python train.py --n_layer=10 --d_model=192 --n_head=6 --n_kv_head=2 --head_dim=32 --d_mlp=768 --vocab_size=8192 --activation="silu" --norm="rmsnorm" --norm_place="pre" --norm_eps=1e-05 --positions="rope" --rope_base=360000.0 --rope_fraction=0.25 --qk_norm=false --attn_scale=0.177 --bias="none" --tie_embeddings=false --parallel_block=false --extras=["paired heads", "exclusive self-attention", "value residuals", "hashed n-gram embeddings", "an embedding shortcut"] --init="trunc" --init_std_qkv=0.0313 --init_std_o=0.00701 --init_std_up=0.0313 --init_std_down=0.0035 --init_out_by_depth=true --optimizer="adamw" --lr=0.00132 --beta1=0.9 --beta2=0.99 --weight_decay=0.1 --lr_head=0.00409 --grad_clip=0.5 --warmup_steps=395 --schedule="wsd" --decay_fraction=0.818 --decay_shape="linear" --final_lr_fraction=0.0 --batch_tokens=8192 --seq_len=512 --doc_mask=true --z_loss=0.0001 --train_tokens=113000000 --steps=13794 --dataset="wikipedia_en"
Each number is 128 + 32 x the weight over its row's rms, rounded and kept within 0 to 255. Layers, rows and columns count from 0. Numbers have three digits each. The size before them is the row's rms in percent of the matrix's.

# layer 5 attention key, 64x192, rms 0.101, rows 0-63, columns 0-47
038:127163116130092080098093129176090139050159152132108086075149155149134093098151167121118126157050154142115105105142130168162106144181172108175100
094:139170126127098122103129081174105151126106163069098099152183110135093138084117169141095120128140097180155130104115094078137191070171087119144113
180:124153165144178133128166161096151095134171045142159150153091155124111108194135100148155133191128110077104129143130132134129101165083144138122126
079:122152170148187149118179160099153081131147078162146155127090151130129125198127127139157153186122124064089142155129133123127119174087149145122136
378:135117087120080115123100092164096170116110203099100107117162099131115140051120143115106115077135135190160117110137127123135150088167106106129119
031:115119165123153133117129180080158104091161103205128155114053145127166120155136098121163146147122142056104125170125182160121088197105165123126141
069:083150128156138046170101106195131088143154139099148163181164151085161114053080153103097049183134102099114193148093121098142158074121150121130133
068:109163119144146117100128173131126169091160115117131067132147159137122061034167126161143133123100111152132070106128129180170057142113136127160165
066:132182084165099100170096162095127154092110128075147139092103161106154096099149198168140127119120095128178128144138161119076097084068124112143096
070:134083100112151181157131110066100147045142178126124157131136144096102099181154100137145068063096155104106121131156115187171109125164129162066125
062:101083141158167151106161145165076111170137149136080186096162126113135159123106090122102107094125158092112176113177089131176098166068137143050118
070:147137124137145122158073117112138183126148115147135102157196195115107104106135110117177181138161150131145128169093095122170105153129129088131127
071:145116141132131159138151246099140165180108080135158167159094148134111110125123095113144126074107118166129099116172105150228088119141108116079152
071:147180150144175141127125121147197094119124083125141101164156138096130151158126159121200169135113091096093109082136146094113114109124130089140118
062:175140096131126107136100112186146116145140140102105118139152183142100155113140129117096131137145097176132138112189125118116151103173131116177118
065:130185134136136076115160113161100178082124080114156131191173090117061161056143129076159096156186142187169159120130077132129140152098149084129111
068:172143132121128147164156133076114112096217146132110164099102163118091112118104053090129123134094162194110142071158148151180063094112202189144127
065:094102129144155087089142146168147072128154133162130090126137115145153183114158161118171089082112111143139147108100099121074115182105111152105156
069:094155168138141088037186201090141148110165122139138119071118140073124196103142106147155139096087151160127149136189122163171130191136105104125132
064:130100109137125094105112094152100114186110108083078148143130141147135098110098119190142107177093085156095099127117118120110137074115120150105142
063:122218157136132127167148101159154096104132132052200128139087104150107090178116157154124176188147124126153132133103141152106148102135162118133094
065:122105087205155147160122136075115124150179135186162090101152165134134159109177099129097156113108085051166105123221180126103124157109124209080107
062:118142088130075180095121089106082153144056082052081124068162128087122091131108140107186082120121090108110093088148146061166129088171074125155124
066:134078099140153128173107138134089118134127111128176110151185128120210151136105119191133221115144189090143119146155124204138101123104101202106128
070:089099133172129167174166098072066131131115136146141103192107098131148132135150128130100168152115103141108121169108179192144139072193074207159103
067:094098112130105154156142146133111116169107135124129122109123120145205105117178139145145144103090101135101106138106134139132171101084140164205111
065:124118138163051131163127184201102117169119108091097148076191145131167132139090114177113153148123104082168096146149088065182141076138134126125119
067:113093129134148095124096092120130119116151192119130118096131152111108120164096124117089123184140107010118137136129136109152140157137131079148170
061:039150114112193115143089148122136117133121137149132094186062129100163150167072200111124172181165193110160118109106116159166127164158117106155183
064:160133115154068188140133065152170134124159099066132126064191119152119088096101125159121097152140131127110107095104158165160086100163103207134096
069:158185135135159084152153106192135131146077095094126135147173142098100167097100168131094166118125136103075097112088113183115128133156136125188149
070:129099097103195118142106131166103104151128103180146157166129125158125170115103150113099111151180127073137118159151110141139167139122111195086072
074:165142141081122084166049166095145117078142051114098118114134178155085065104107141148182147159104202087098131090091120130149102119152129135112150
076:127121140217143118148191165123105128112153152122172102153068102110167126148099195120134171105090084135090134189145145179155089197153102124199114
062:181128122171156088133120162137118146099200096146117126106125138132107129164165101126112112118117133158077124118112111132118123148083126173055138
129:114164156093172119093156164107114109147162024135149159152120140113091083189095128144150086202102104092123123141150118157170141180108142167106125
314:133110092125070130140114117161127161117090195123104107114149101135147137043142151124125136049115128191150112111120127124126134085166137089159123
041:117117125096092125134148200134145181088167081189122150118111112088166111064185134167158176069072125131143108127148151130136095183094170117211124
083:080140167119089124108148144123109197094109161142111126142100142086118111174131105149079128111131190108090152153166126219145088149137121143146187
087:104135106158131113118183165074127184112110126144108145095155165110123119071132117125156111121081200112093175122131030123126095200147082120166110
091:150132112165124137123075160121129150145160058214146149115127121096170128092178131135139137110147104170133127140164154180139145151170116119110152
089:079093132119136204106164092114148120143184067221141150137164152087188109150123121118137137108176136175148073102149133135117137192123116094155103
079:125164108098125127099111137145182142097081110146154149130128128125100105113195152141160073121190082115114093168158153130112106127095114159107138
090:111144102145142163156055074118169141120147077117130139152197140103131132106117125087114032138194116149188094095144104113159129150170078126096118
081:122183079159143113119048141158119119122106133093118144111092082123097137149146158150124106148163081180156205163135187133160155087126107135099177
087:149155110137057095196167186180168146176137053138128146157128183173112133069150137151189055144145077224186136150111097103119122105087191170101063
089:078127116096128165159153129111124106164093132086122170109104132119113048119091121178183165087130161157134106123055088113112109132190143115131157
086:130081124190081084077090160082092118123122149113121135107165140121152111072069119148104144140104212089086123103137064150138151136125123112161146
081:123115154132149150138153121178135152120144133157141108179200126114170116113128094140131112135200093082165100120132145087113149129081167167098052
097:118111112065158100122104077166145120141131145086100129137120161134141146112108121121130152139134049194139103165114132120117168122103126127163155
086:180085114093116190129133077173152130131168096162170118119103142146179174171067086115076197119109087158165112149111187176101113126136138156114108
081:084173145144123208117133117103212121069234103137113126138110114133139104133112150160124167127113106084133124141099118153149132093168143049131150
090:114139188145146137085164153132142160115151088145156117111185100146148172142160150149130121118135068189100121123168122134115109141123105110163168
090:124129163094145255173079023125148135098149149161098138134175132125160135179141109108127107126151082169093116049103138097116105121112134077088154
084:115154130128064125167161118204177165140104135133110127107134107100148140132134077169107151112062114147152123106144126136092068134075177137143120
092:170112143199090142176131159134128110133195148197147139118134134129151187187153083143140176107143196119125124135144154145084147104166107171081065
088:092093117119141114066193134158155182093150084193146117098173145150134155098122124136179094054129070204185102127166141133141110137069144120144095
091:120135190096089098121154134111135075129150155161141139133119043171098123147142133120121125083093197060093133113113076118107130076153139131118152
096:148130162177128125207125142098100131098097122036158123096162105144119083135065147117144112129099077187110103075123103069108065127114166169096119
092:114131112142141069160085135121137173066131182193152153154132138149148122155156124125149093045163099184109064167166102156129130125132149124074152
086:161130094108172107139100151133081154132160099143110151145125102157109137095144072125171110165172097114203146065156104132147137141211133168039116
087:109164120096114149108158121160143151122106056092085179113082094135101123080125093108069123163111155066141204148112062120134164109132076152139135
087:099060064159067156121086088102147140161218165171152119103130062122163138117187110065127171124132164114119130179144070120112121174063108100112125
091:108188193162135074133171143074112163155146105141135138091172143084119111120169113130121093115131163115138172176156135152131116087150067133156173